config.yaml
n_layer: 12
d_model: 192
n_head: 2
n_kv_head: 2
head_dim: 96
d_mlp: 960
vocab_size: 2048
activation: "tanh_gelu"
norm: "layernorm"
norm_place: "pre"
norm_eps: 1e-05
positions: "learned"
qk_norm: false
attn_scale: 0.102
bias: "all"
tie_embeddings: true
parallel_block: false
init: "normal"
init_std_qkv: 0.0268
init_std_o: 0.00547
init_std_up: 0.0268
init_std_down: 0.00547
optimizer: "ademamix"
lr: 0.000454
beta1: 0.9
weight_decay: 0.15
lr_head: 0.00561
grad_clip: 0.5
warmup_steps: 514
schedule: "wsd"
decay_fraction: 0.573
decay_shape: "pow"
final_lr_fraction: 0.0
batch_tokens: 16384
seq_len: 256
doc_mask: true
train_tokens: 159700000
steps: 9748
dataset: "wikipedia_en"
Each number is 50 + 12 x the weight over its row's rms, rounded and kept within 0 to 99. Layers, rows and columns count from 0. The size before them is the row's rms in percent of the matrix's.

# layer 9 attention query, 192x192, rms 0.0712, rows 0-16, columns 0-95
094:45 32 45 43 44 60 36 32 60 50 41 17 49 58 46 46 58 39 60 32 44 61 47 39 43 50 43 25 31 50 39 52 57 35 63 62 40 70 61 55 39 36 33 64 39 69 52 58 35 52 27 42 36 43 57 57 48 35 39 70 52 41 54 42 30 56 33 67 53 54 39 54 49 47 33 36 44 47 64 31 44 78 47 42 63 40 47 45 53 65 46 31 61 40 62 62
093:54 44 45 50 37 47 37 72 53 64 32 47 69 47 42 45 41 67 64 61 60 69 59 56 35 38 72 41 42 40 73 44 53 52 45 58 52 57 61 82 59 33 49 28 58 54 44 39 24 50 30 55 73 76 44 38 48 48 32 61 49 47 55 50 55 69 37 31 58 62 41 47 51 41 61 56 47 65 63 66 65 59 49 46 37 48 65 73 41 56 25 64 44 36 70 43
078:30 67 64 51 60 67 49 57 62 64 47 31 42 60 49 49 27 49 47 66 50 68 46 54 61 54 51 44 32 33 73 46 29 52 42 58 37 36 73 46 50 57 56 53 40 27 76 66 43 62 61 34 60 70 51 55 49 45 34 39 58 47 61 54 58 39 48 36 62 60 49 47 67 53 39 30 50 54 25 53 42 62 49 50 56 45 72 53 47 49 53 67 67 40 44 61
093:58 50 69 32 41 46 34 42 44 24 70 75 52 47 44 57 55 58 39 56 56 51 50 44 50 55 69 50 43 42 41 39 58 49 35 45 56 58 39 63 47 70 25 68 38 37 61 63 45 40 54 46 38 67 63 46 75 48 48 40 71 33 63 72 69 60 48 57 42 62 56 48 42 30 60 66 58 52 66 32 62 45 40 39 50 70 66 51 42 46 47 49 57 47 39 52
096:70 31 36 45 37 42 36 72 41 40 46 46 60 58 64 81 50 59 55 47 44 64 46 63 27 64 60 80 52 51 77 52 34 41 42 51 42 64 50 40 34 57 51 57 52 55 42 37 33 24 45 48 65 60 43 53 55 55 25 45 52 36 51 58 56 55 48 34 62 60 41 54 49 56 43 70 43 71 50 60 46 58 47 55 36 55 47 81 45 30 20 43 60 46 42 51
081:53 41 56 31 53 45 49 57 69 59 53 35 37 61 56 54 54 62 50 46 45 53 40 50 57 48 54 29 57 72 47 33 52 57 56 53 48 64 52 58 45 52 47 55 50 59 37 50 50 61 16 76 40 30 48 57 39 23 45 70 43 58 54 33 41 45 28 55 54 74 51 51 49 48 45 60 42 39 55 48 53 58 46 54 52 47 65 36 69 44 52 34 57 41 51 70
107:43 47 56 33 43 47 37 48 56 56 48 33 37 54 32 64 59 77 50 54 44 23 53 66 58 76 46 55 39 63 57 48 35 49 44 44 42 52 59 59 73 58 31 66 40 54 25 50 25 42 44 62 54 24 48 69 50 33 38 52 63 59 52 57 40 55 65 56 44 52 24 70 57 66 42 67 59 57 37 46 32 83 65 59 42 63 54 59 48 38 47 47 33 45 37 46
096:51 58 48 46 37 46 49 67 52 48 49 77 51 45 40 52 63 40 56 51 66 35 42 65 48 70 36 52 72 34 41 51 60 37 64 78 37 71 56 42 34 62 61 47 40 32 56 46 50 39 44 36 51 68 73 46 64 49 41 49 62 46 27 66 61 46 42 53 29 56 54 60 66 44 52 49 53 74 37 54 48 57 49 50 39 65 34 42 43 62 52 48 36 70 66 55
099:37 46 54 33 38 64 33 34 71 39 60 45 31 41 49 41 46 57 48 43 33 65 47 58 27 68 53 45 48 53 42 61 47 36 42 50 54 53 75 51 62 47 38 52 72 72 55 33 59 57 47 53 47 39 38 52 46 50 58 51 60 73 67 48 43 57 73 63 20 55 51 37 64 60 30 57 57 43 53 28 56 40 64 49 28 48 70 72 56 41 38 49 68 63 67 43
095:41 58 63 45 50 57 44 68 43 55 34 53 44 69 54 47 56 46 41 49 57 47 69 61 46 40 55 63 67 63 46 60 60 49 38 77 33 40 59 35 38 38 36 53 45 42 36 50 53 67 41 36 64 47 53 74 41 48 47 45 35 46 29 56 52 47 54 61 67 52 41 66 69 47 30 16 59 76 42 40 48 50 65 66 46 47 36 37 58 46 48 45 61 47 39 63
087:43 68 52 57 67 29 76 64 56 49 41 66 52 57 60 36 32 50 65 52 51 44 41 56 60 52 54 33 26 69 46 60 54 67 91 58 21 58 58 33 43 57 52 52 52 40 51 42 49 48 43 47 45 41 61 40 52 47 54 49 46 56 27 56 51 50 54 40 64 46 44 52 78 51 52 35 49 60 33 60 44 66 40 46 56 63 72 38 23 53 64 53 30 58 45 60
098:44 54 59 63 74 49 39 34 48 36 54 63 71 53 36 64 42 53 35 61 52 61 53 33 36 54 32 60 44 28 39 75 67 71 59 45 71 49 42 49 52 63 39 62 47 50 61 40 57 37 63 48 59 34 25 51 57 56 67 28 60 59 52 50 59 51 46 47 27 36 68 39 48 39 59 55 45 31 61 30 30 50 36 46 49 55 70 47 56 52 52 39 51 65 53 50
089:50 71 46 61 45 57 53 50 57 60 69 75 50 47 46 44 63 62 24 49 71 58 47 48 59 58 42 58 39 31 56 65 62 48 54 69 54 18 38 49 65 61 60 55 35 18 54 57 60 52 42 57 45 41 50 64 49 46 51 46 43 69 64 54 54 42 44 53 23 21 54 55 42 64 55 39 44 41 60 47 47 31 36 74 64 54 56 43 77 55 65 24 38 83 41 55
089:56 23 51 57 41 64 25 32 40 46 70 45 63 24 61 52 52 43 44 69 47 58 52 46 36 55 44 47 61 53 42 49 56 42 44 44 57 69 48 60 34 47 49 67 48 64 60 55 58 31 51 54 46 39 44 45 48 47 61 54 52 37 48 45 51 54 72 52 49 59 57 50 34 15 80 55 46 27 69 35 65 48 46 49 54 46 48 58 34 75 56 40 55 43 55 38
099:30 53 51 27 63 61 43 56 71 42 66 34 46 65 43 51 38 53 48 55 69 53 45 58 40 60 48 45 34 45 70 44 41 45 43 67 39 58 71 46 49 20 35 31 60 56 48 39 58 41 29 75 52 57 59 56 42 52 31 48 45 48 51 27 61 34 42 62 44 75 38 66 57 47 42 59 79 61 49 65 61 33 61 31 62 24 41 56 62 07 46 45 34 44 57 44
092:36 42 43 36 55 66 44 74 77 38 19 41 33 56 36 60 38 38 55 39 65 40 49 48 51 45 32 54 58 54 41 37 42 39 32 57 61 56 67 56 31 33 59 45 31 68 70 42 55 37 53 55 66 70 23 44 37 73 35 26 56 42 37 64 48 53 60 44 43 61 52 55 53 46 54 29 38 35 56 48 66 52 68 59 46 59 29 43 57 55 45 42 66 48 59 24
108:59 29 72 56 49 57 42 66 46 51 31 50 37 46 44 41 44 42 51 49 58 37 49 58 58 44 72 69 67 70 45 35 47 75 65 49 69 47 57 53 26 44 66 58 57 37 63 57 41 63 35 41 43 50 47 43 74 44 39 71 48 50 44 43 49 41 33 43 56 56 60 40 43 44 54 55 42 51 80 45 31 67 22 49 43 62 47 28 28 39 37 59 39 39 71 37
# layer 9 attention key, 192x192, rms 0.0683, rows 0-16, columns 0-95
093:46 44 77 42 46 50 49 56 35 69 24 37 35 64 45 51 71 53 60 35 32 68 60 41 68 49 47 46 66 59 36 53 50 40 52 43 63 55 47 34 56 52 57 38 43 43 54 52 38 45 46 39 58 53 40 38 29 41 35 56 46 59 56 78 61 50 38 46 25 31 27 56 51 61 42 50 63 62 43 48 46 40 41 43 37 39 44 31 53 75 65 32 56 76 51 52
091:57 34 46 68 57 35 60 72 44 68 50 52 43 45 63 40 34 41 75 39 67 53 65 38 66 40 41 59 48 37 61 58 49 37 55 60 67 61 54 50 48 58 52 25 62 47 38 42 34 47 43 33 63 48 52 59 43 57 29 34 60 62 38 43 58 57 16 49 66 51 39 64 57 34 51 51 45 69 40 56 23 46 48 50 36 48 42 59 49 37 46 45 61 35 47 38
082:61 54 47 64 60 56 46 59 46 49 50 51 50 63 51 36 54 41 61 49 55 41 59 74 33 53 64 49 40 42 62 67 59 48 46 47 55 50 41 41 61 59 22 59 64 65 66 54 55 47 57 35 39 72 52 81 53 52 39 45 44 40 31 47 40 30 55 61 47 34 26 72 57 51 47 39 45 45 47 60 35 47 41 37 40 53 49 47 62 35 29 45 64 27 46 60
093:48 57 49 61 51 34 15 26 56 48 45 27 43 42 50 61 50 51 48 63 61 23 21 39 65 53 52 44 37 61 55 55 63 39 43 49 50 34 56 52 36 46 43 51 48 49 69 52 49 54 48 63 29 53 48 39 47 61 54 56 67 25 34 71 28 43 39 45 49 39 56 26 56 36 45 51 55 48 56 49 81 55 33 70 56 59 50 30 65 36 55 54 55 67 30 48
090:38 44 32 64 51 60 48 61 50 57 69 38 68 42 46 62 38 49 50 46 65 51 38 71 43 71 42 49 49 40 56 58 44 48 46 38 47 66 46 48 34 49 26 33 67 54 77 31 46 51 78 50 63 39 48 68 57 45 42 34 39 42 33 48 62 45 47 37 50 63 38 66 61 56 52 47 39 50 47 48 51 60 79 55 50 34 54 48 44 45 44 45 66 55 28 52
081:40 39 75 42 44 43 48 52 58 69 37 37 45 55 47 56 72 52 41 45 33 61 50 39 84 45 56 60 52 72 46 20 48 53 37 56 27 34 54 61 56 43 71 40 48 37 34 45 44 53 30 63 55 37 49 27 39 26 40 54 49 63 62 48 75 74 44 35 53 55 49 36 28 62 44 62 50 66 54 38 57 48 58 58 39 38 57 42 38 53 62 19 47 38 60 41
106:42 48 53 43 39 71 44 66 59 48 70 33 34 58 49 60 44 52 39 45 32 43 42 34 37 58 46 54 41 51 44 71 44 43 40 52 42 61 45 65 53 54 40 56 46 58 73 49 46 34 37 50 44 50 47 71 58 46 30 30 51 50 56 56 51 50 45 48 44 65 24 63 65 71 44 15 51 51 41 66 39 69 35 73 47 47 53 43 41 40 38 46 47 49 22 55
094:45 56 56 59 47 44 50 51 60 53 75 45 46 41 43 62 74 55 36 44 30 66 56 48 38 42 65 56 75 44 53 54 28 45 54 49 48 41 66 56 26 52 29 46 48 48 82 55 46 36 58 56 46 47 36 59 66 60 64 38 55 36 39 49 65 57 49 73 46 48 60 38 62 53 66 30 35 54 55 61 70 49 63 66 48 50 68 34 58 39 33 44 41 84 62 58
100:49 27 56 74 57 66 41 66 37 59 67 40 35 48 38 37 51 36 53 43 44 62 62 36 43 53 73 30 59 63 53 39 56 37 50 45 53 50 59 42 47 41 46 51 47 49 45 41 57 52 56 30 52 30 44 30 60 49 36 32 38 34 69 28 45 37 34 63 20 54 60 24 63 53 44 57 38 54 71 51 53 35 51 46 49 45 38 51 39 52 58 65 45 64 48 56
092:70 47 42 40 46 56 58 63 56 83 63 64 60 53 44 41 54 59 47 61 50 39 67 48 56 59 36 57 57 50 46 41 41 35 43 36 39 60 39 52 38 65 49 53 41 47 31 47 62 40 34 47 61 58 63 41 55 50 62 68 56 58 25 62 53 49 48 66 47 54 29 37 74 53 57 56 25 40 22 48 50 53 61 76 55 49 48 53 47 62 35 36 38 45 63 31
087:46 59 67 35 37 55 38 53 44 34 60 67 44 59 75 37 55 58 64 40 47 42 58 59 36 31 70 51 56 49 60 45 44 56 54 50 29 51 47 50 37 60 19 64 48 58 73 60 35 45 51 43 51 47 53 85 48 48 45 42 36 28 51 47 58 44 57 68 57 46 57 57 62 62 48 36 45 57 27 56 50 70 71 31 48 65 69 44 51 36 49 59 50 71 38 60
100:61 41 73 61 57 55 67 37 52 51 43 58 44 44 53 74 47 52 59 72 42 37 33 40 31 62 53 25 42 29 65 56 54 64 62 49 56 50 57 59 58 61 49 60 22 49 57 62 52 55 56 53 50 52 52 59 57 65 50 49 51 25 76 46 34 41 39 48 28 42 57 38 27 44 57 50 60 46 42 32 63 42 49 51 63 69 48 36 67 58 51 65 55 66 48 58
086:61 59 40 44 58 41 48 56 60 60 50 45 43 48 48 52 52 61 42 52 40 68 40 52 43 42 62 51 66 44 61 67 43 57 55 68 41 30 51 38 64 42 62 86 57 45 53 67 53 49 32 67 49 65 53 62 48 65 44 68 56 37 27 60 09 43 51 58 46 49 42 49 35 54 36 38 41 37 67 61 67 42 41 50 49 36 43 60 65 42 46 35 45 61 64 54
088:48 53 51 48 69 55 49 32 53 30 70 41 61 44 53 44 53 64 59 24 61 29 43 54 46 60 51 32 48 45 31 40 56 52 41 51 60 44 60 36 47 54 47 39 58 37 73 39 50 54 66 50 60 60 35 34 42 40 46 35 36 41 63 60 46 57 61 38 51 31 60 57 37 73 51 48 70 24 54 43 52 49 48 47 53 62 35 45 67 63 56 44 46 72 35 48
096:51 38 67 56 59 53 57 50 71 51 51 45 48 64 45 59 63 39 33 56 38 78 50 38 67 46 55 47 59 59 54 36 39 45 52 57 38 60 69 56 48 65 43 31 46 34 43 40 59 58 52 67 52 32 34 43 56 23 27 45 43 54 52 16 65 67 38 39 36 63 59 49 55 55 58 69 44 80 62 61 51 35 50 53 34 51 50 48 40 37 62 28 50 61 66 51
093:49 30 49 75 55 53 64 57 61 63 59 79 43 35 40 54 46 33 54 55 39 48 55 36 56 52 34 54 41 58 51 37 36 45 56 46 72 53 45 49 38 70 48 40 31 48 33 54 66 60 53 48 46 37 58 29 72 50 51 69 63 48 47 53 59 63 40 27 44 44 51 55 66 48 65 79 39 63 40 47 59 36 58 71 47 52 79 53 25 67 29 52 51 21 70 49
111:44 53 50 53 56 43 58 53 66 58 32 50 28 52 45 44 63 26 60 44 49 32 53 63 64 55 57 57 51 60 54 51 36 63 53 40 35 49 38 50 34 35 60 42 40 50 55 34 41 58 26 44 51 72 45 50 62 51 51 67 73 84 47 46 63 46 77 48 80 52 48 43 59 43 65 60 64 60 64 42 47 43 26 56 39 56 79 48 33 32 43 74 41 22 60 48